Part of a small language model's weights.
Size: width 768, vocabulary 17143, 91.9M parameters.
Each number is 128 + 24 x the weight over its row's rms, rounded and kept within 0 to 255. Layers, rows and columns count from 0. The size above them is the row's rms in percent of the matrix's.

# layer 7 MLP down (transposed), 3072x768, rms 0.0156, rows 1412-1420, columns 384-575
size [ 96  96 103  98  98 106  95  97  98]
[[142 137 144 143 125 138  79 162 142 100 137 166 135 124 153 121 110 128 118 160 127 149 134 172 123 137 139 143 117 125 168 128 123  96  86 110 119 123 148 126 110 129 116  87 144 147 137 144 168 116 120  98 136 147 124 124 112 110 118 129 128  95 144 164 135 175 150 153 144 128 134 128 126 141 160 134 168 110  99 126 101 139 105 133 115 178 116 131 139 124 148 113 138 131 135 153 110 144 121  81 139 103 144 104 156  60 107 159 157 109 143 149 138 105 122 123 146 120  80 145 117 138 137 123 160 115 150  84 114 174 139 139 159  95 132 105 129 130 156 136 144  82 100 133 121 150 116 117  94 102 143 125  93 133 167 118 149 132 187 194 123 118 147 102 118 114 151 120 107 110 111  90 112 146 133 120 127 177 134  99 135 163  90 133 150 142 119 128 136 133 161 151]
 [112  88 118 113 151 128 117 120 128  63 124 119 112 133 103 154 137 122 159 123 107 130 145 153 164 129 114 135 118 157 143 110 117 123 149 133  54 141 150 190 100 146 153 105 106 147 135 138 172 149 148 134 114 109 130 121 105 125 141 120 113  96 119 114 113 126 131 123 123 122 109 135 121 129 122 129 145 115 153 113 120 148 103 146 129 111  95 174 103 119 118 154 169 119 123 115 124 113 138 172 118  90 141 114 122 155 144 148 154  77 114 109 143 142 145  80 105 137 105 136 102 162 129 114 112 138 164 178 146 170 165 119  98  97 132 135  97 115 116  91 136 138 134 103 118 173 127 110 103 133 148 105 128 145 121 122 191 183 157 148 122 111 119  99 156 135 113 120 130 155 121 189 126 152 144 159 144 146 127  96 154 154 159 104 146  88 115 140 113 134 130  88]
 [126  70 116 130 160 131 141 126 119 162 123  99  98 114 125 151 112 122 151 152 127 148 134 119 108 116 150 170 112 147 146 133 143 153 137 114 156 131 102  93  99 128 107 146 109 133 131 168 145 148 135 135 125 106 129 148 106 137 143 127  84 193 165  87 157 100 129 134 149 141 133 132 132 134 145 179 132  97 110  98 156 136 105 118 103 117  97  80 129 117  97 151 146 107 120 128 139 122 113 123 131 142 190  83 143 142  87 151 147  91 130 148  85 105 131 103 135 139 133 133 169 156 135 134 127 109 153 126 127 106 125  96 156 131 111 154 125 133 158 150 148 160  95 141  74  90 128 115 118 134 107 184  81 151 147 147 119 144  96 162 166 120 147 161 126 119 157  95 136  95  93 129 111 162 141 123 146  99 135 115 138 121 144 118 152 132 138 109 180 128 100 111]
 [199 145 138 151 123 118 106 129 127 153 100 132 127 100 132 171 134 111 145 109 124 108 124 117  98 124 101 123 101 138 119  86 146 118 116 131 137 117  72 104 105 118 149 162 108  90 118 106 116 141 117 135  96 128 130 101 144 184 111 114 120  69 155 158 117 127 140  88 113 119 137 140 127 122 141 102 180 151 130 166 159 122 106 119 181 127 125 138 108  91 162 155 124 104  82 100 151 123 167 185 144 112  93 124 122 133 113 123 142 163 110 117 143 120 148 133 135 139 128  84 115 104 150 149 110 124 136 102 100 129 110 177 152 126 171 129 152 125 134 120 146 128 136 170 123 172 123 115 160 139 167 147 148 140 100 164 130 109 110 120  98 129 117 150 122 115 130  81  73 156 126 153 159 143 133 132 168 154 146 114 116 102 118 120 156 141 152 110 147 153 121 118]
 [117  55 170 127 128 158 132 124  93 146  96 136 150  79 136 116  78 110 148 106 149 150 128 116 164  90 153  76 117 127 114 112 127 138 125 122  70 120 113 137 119 132 134 126 112 117 135 102 136 161 136 127 120 130 162 153 112 148 113 130 137 125 128 161  78 167 127 122  97 129 145 163 111  82 153 123 129 119 156  54 173 126 144 111 173 127 162 136 137 117 126  81 106 116 132 143 146 138 139 142  84 101 155 115 142 135 134 160 126 139 136 106 128 105 104 128  61 113 164 160 150 107 140 147 114 152 141 135 128 163 102 139 119 126 108 162 149 147 159 125 135 144 104 125 142 179 133 107 180 149 141 146 130 126 126 105 172 183 127 150 108 119 117  84 114 155  77 128 156 123  97 102 133 123 193 135 177 181 132 160 133 137 103 165 110 113 104 124 132  94 150 135]
 [118 107 119 167 144  97  71 113 128 134 150 110  95 166 121  95 126 152 129  89 107 121 136 162 133 127 109 114 125 102 101 101 117 130 126 134 170 144 133 122 165 164 123 116 120 104 106 168 123 119 116 113 161 135 121  85  79 131 144 115 139 150 142 133 119 118 148 156 164 134 129 139 149 131  78  76 154 170 103 157 134 142 165 171 144 134 172 120 104 149 141 138 134 199  96 110 156 107 107 124 139 112 126 122 116 132 126 166  91 147 110 125 104 143 111 125 177  58 102 117 148 117 115 112 125 141 122 119 148 174 138 127 132 115 162 168 150 106 119 141 120 113  69 107 132 130 114 111  91 118 133 133 113 129 134 112 171 109 152 112 166 134 110 106 157 143 163 118 186 143 125 112 146 123 141 158 142 136 152 142 130 149 130 101 109 126 167 138 122 123 147 120]
 [102 152 120 179 124 100 130 106 158 144  98 143  99  92 151 105 164 101 132 126 133 121 146 119 161 151 106 130 141 146 182  89 144 131 171 105 121 129 131 130 117 121 101 160  93 137 113 120 112 149 140 102  75 141 180  91 128 115 120 147 152  86  91 138 120 166  96  67  99 163  96 104 118 145 140  82 108 133 126 135 138 146 118 134 118 110 120 162 129 151  99 116 113  97  65 107 106 169 158 138 167 122 132  94  91 152 119 126 146 118 135 148 132 140 146 101 115 128  92 112 128 108 111 121 138 157 132  74 156 114 139 107 107 135 135  98 155 113 127 105 154 166 137 134 159 183 183 172  77 117  99 149 111 128 143 122 138 112 145  99 144 138 145 113 127 169 123  98 104 126 162 113 147 142 101  99 161 183 105 119 144 138 116 117 158 143 132 109 146 129 136 108]
 [122  81 100 129 109 124 136 115 140 153 113 141 169 147 148 135 130 131 135 116 145 139  99 110 119 116  99 154 135 174 145 142 132 108 146 116 170 100 187 104 118 122 151 131 106 124 116 163 166  97  91 126 161 129 111 127 100  95 141 128 142 107 166 125 142 155 118 122 146 114 116 119 162 161 112 134 134 137 125 134 103 120 149  90 109 127 118 123 130 116 151 166 144 141  82 171 125 112 164 108 113 115 165 128 105 138 145 110 130 158 123 150 122 135 138 128 146 110 102  84 125 143 128 124  94 115 115 105 122  72 122 159 182 156 102 111 138 179 111 142 164 112 145 105 169 145 155 138 125 136  86 152 122 148 169 172  95 125 150 130 130 109 125 156 115 131 152  97 172 150 148 171 110 132  83 155 118 112 117 133 159 106 144 102  90 118 117 116 112 146 149 159]
 [162 117 120 139 135 129 155 120 135 141 140 171 150 122  78 131 103 119 123 132 157 133 158 110  89 168 124 107 119 162 100 156 119  91 155  97 120 108 134 149 125 102 160  96  85 122 120 153 146  95 144 161 162 126 101 116 106 145 136 102  77 139 138 120 145 134 143 130 109 134 156 171 149 159 112 115 147 123 144 109 106  97 117 122 103 132 110 125 121 125 127 138 112 151 153 100 131 162  57 105 129 138 120 138 140  82 149 172 111 122 107 161 122 121 165 134 107 105 169 105 114  75 115 103 140 123 136 135 112 109 117  81  83 133 154 121 112 117 128 175 122  97 122 142 144 147 121 159 120  96  97  80 135 114 100 122 123 171 110 144 106 160 144  86 119 114 117 103 121 158 123 120 129 165 146 138  84 146 152 137 133 116 118 109 190 140 128  97 112 128 122  91]]
# layer 7 MLP up, 3072x768, rms 0.0222, rows 1413-1420, columns 384-575
size [ 97 104 101 101 104  95  92  96]
[[126 147 133  52  76 168 107  83 144 133 139 144 133 106 122 176 100 130 101 146 152 173 112 156 106 115 150 119 118 169 111 164 127 114 120 125 145 145 112 102 154 124  94 118  87 107 146 154  62 135  92 176 151 127  67 142 140 124 100 150 137 116 113 128  93 119 137  94 149 127 166 159 118  71 145 127 160 145 132 130 112 118 121 126 153 111 175  84 153 111 139 127 122 152 123 124 137 171 123 119 145 147 100 129 103 102 118  89 122 122 149 107 178 126 125 165 117 143 157  86 141  99  69 110 143 109 125 154 132  80 136 107 151 111 154 176 123 119 130 171 137 114 149 112 193 126  91 157 150 158 168 100 125 146 131 127 138 110 136 113  96 114 135 167 136 139 101 141 105 131 139 129 160  92 154  90 126 160 138 141 124 120 154 136  83 181 127 104 118 141 169 161]
 [121 114 121 116 137 122 144  56 109 127 122 138 121 117  97 123 122 115  94 151 134 151  96 110 201 110 105 160 104 138 129 127 127 112 162 129 108 149 116 140 131 124 117 146 151  87 149 193 153 184 136 122 115 159 145 117 127 127 144 119 107 158 122 127 125 139  82 115 167 141 122 144 122 108 136 130 126  63 133 130 108 162 144 141  90 117 168 136  86 122 119 149 186 112 155 158 128 138 123 139 111 135 159 155 108 106 145  97 133 149 131 139 128 115 147 102 127 166 113 156 159 152 124 114 160 141 157 122 152 109 124 166  98 142 153 138 113 126 111 160 117 132 132 155 138 102  97 108 137 103 129 147 101 125 178 145 120 137 152 133 161 150 143 197 169 108 171 117 210 132 146 158 130 123 131 110 169 128 127 131 107  82 108 107 120 121 154 136 114  93 128 139]
 [132 102 153 112 128 113 120 136 136 121 108 119 169 109 158 130 148 119 104 167 154 137 134 133 188 140 122 149 133 152 114 144 161 158 133 135 112 111 170 125 164 133 124 147 140 122 149 177 158 101 118 112 154 115 117 145 122 134  99  97  95 147 131 109 120 120 131 103 134 139 161 154 125 103 177 174 136  90 155 136 160 154 138 133 114 115 118 159 120 117  93 109 156 149 124  94 147 174  83  85 150 134 122 142  97 163 112 144 131 113 152 113 121 161 100 102 108 107 156 137 116 135 134 136 170 141 139 133 130 165 119 162 136 145 139 161 137 149 149 136  70 203 109 113 131 113  88 151 151 118 117 119 164 122 143 136 145 151 110 106 135 168 100 132 125 160 171 160 166 114 146 136 107 163  85 156 120 124 149 136 144  94 110 182 146 156  99 173 135 124 140 125]
 [ 95 156 137 138 101  82 135 119 148 174 136 113 140 123 168 124 127 160 148 114 151 146 112  84 120 113 153  78 134 123 143 139 120 133 103 133 150 100 125 118 126 114 168 167 123 133 110 145 146 111 125 113 121 151 120  79 122  87  99 110 101 158 117  93 130  85 168 149 122 138  86  99 137 115 132 117 163 141 119 140 159 149 178 110 133 153 172 129 163 131 151 134 158 135 130  89 120 156 124 164  94 122 127 113  86 126 105 107 111  92 154 108 114 113 166 133 127 129 101 117 138 121 147 111 124  91 118 142 146 127 165 153 166 140 108 139 156 170 147 118 132 159 135 100 152  88 121 117 128  74 155 102 111 108 125 105 110 126  99 135 154 169  90  96 190 131 137 147  95 139 100 129 134 111  76 131 111 155 148  94 114 115 131 128 154 157 177 128 140 128 105 125]
 [ 97 156 111 148 143 129 136  90 111 110 107 117 103 131 149 123 102 157 106 138 114 107 141 148 163 138 122 155 135 116 150 127 119 120 118 128 125 110 120 152 197  91 130 102 117 136 162 136 141 130 128 136 158 151  98 121 110 129 123 130 112 163 131 149  68  89 106 150  97 145  92 102 128 104 136 169 142 118  95  96 110 160 114 125 145 109 150 158 173 127  90 199 157 133  86 112 129 128 136 150 126 114 136  91 114 146 107  75 145  80 132 157 163 150 124 149 115 135 135 146 132  73 133 109 152 144 127 171 135 128 122 187 129 149 123 151 153 148 131  94 152  91 180 109 119 126 106 132 144 155 173 141 129 144 174 129 150 124 144 128 150 112 133 129  89 120 175 133 116 124 161 124 154 115  83 113  96 130 107  87 119 166  99 104 130 116 107 131 147 105 146 129]
 [162  66  99  95 118 151 135 115 130 117 163 127 137 126 126 116  97 127  86 145 183 143 149 112 114 117 137 145 150 126  79 115  94 102 149  97 118 101 112 156 134 166  80  95 162 127 125 116 102 140 112 101 113 105 144 138 140 105 106 127  84 135 145  95 141  92 139 157  96 170 100 107 149 115 109 113 108 116 105  83 141 109 115 149 140 106 114 140 118 157 137 137 148 126 156 109 106  90  97  86 129 112 157 108 134 114 158  81 142 151 130 130 123  77 151 101 146  67 106 115 144  77 142  96 121 126 142 118 127 155 165 110 107 125 110 144 132 132 134 102  86 140 115 137 145 117 189 170 128 136 136 152 126 105  99 140 122 151 138 130 122 124  85 124 174  97 155 172 151 162 131 142 123 114 142 131 106  66 117 126 119 130 132 196 108 103 124 127 130 135  93 148]
 [ 99 189 122  71 117 172  88 158  91 125 146 132 104 103 123  93 111 105 103 134 129 130 131 159 140 141 106 107  96 108 135 139  92 128 102 129 110 119 147 139 138 128 129 130 105 118 113 146  93 108 137 171 153 140  90 142 117 122  85 115 147 148 117 126 121 147 116 122 123 131 170 149 112 114 158 150 100 122 170 123 157 104 122 143 162  99 128 170 146  90 159 139 124 141 129  98 147 174  85 139 100 140 155 126 127 163 143 127 122 127 139 104 160 132 110 154  73 162 158 178 135  72 142 143 140 169 134 114 123 126 113 147  95 140 183 152 109 113 145  91 122 156  97 136 111 156 125 167 118 120 139 145  89 122 141 123 171 122 133 116 151 121 137 143 121 130 106 111 128  92 134 122 161 163 102 118 163 173 124 115  88 105  79 139 144 115 122 145 145  67 138 139]
 [122 151 113 125 110 133 106 142 114 134 133  92 128 140 143 120 107 108  72 104 133 145  95 111 129 136 119 169 131 105 140 127  82 125  76 150  98 142 144 129 121 148 186 136 120 118 108 119 102 189 114 110 142 126 140 103 167 120 100 147 106 144  84 148 120 115 115 163 134 149 138 133 121 114 137 178 100 138 136 150 133 176 123  96 186 135 130 122 111 138  85 147 161 144 117 135 194 119 154 135  99 110 157 114 106 148 127 103  52 113  96 111 127  64 115 119 105 166 120  91 187 173  78 115 133 138 135 154 126 142 134 166 142 122 128 151  97 119 142 131 153 130 138 133 139 125 104 107 144 129 144 124 104 114 120 114 141 152 135 120 119 144 130 159 170 136 135 130 141 122 118 159 179 140 111  98 137 139 106 103 104 113 117 176  73 161 113 148 128 182 116 115]]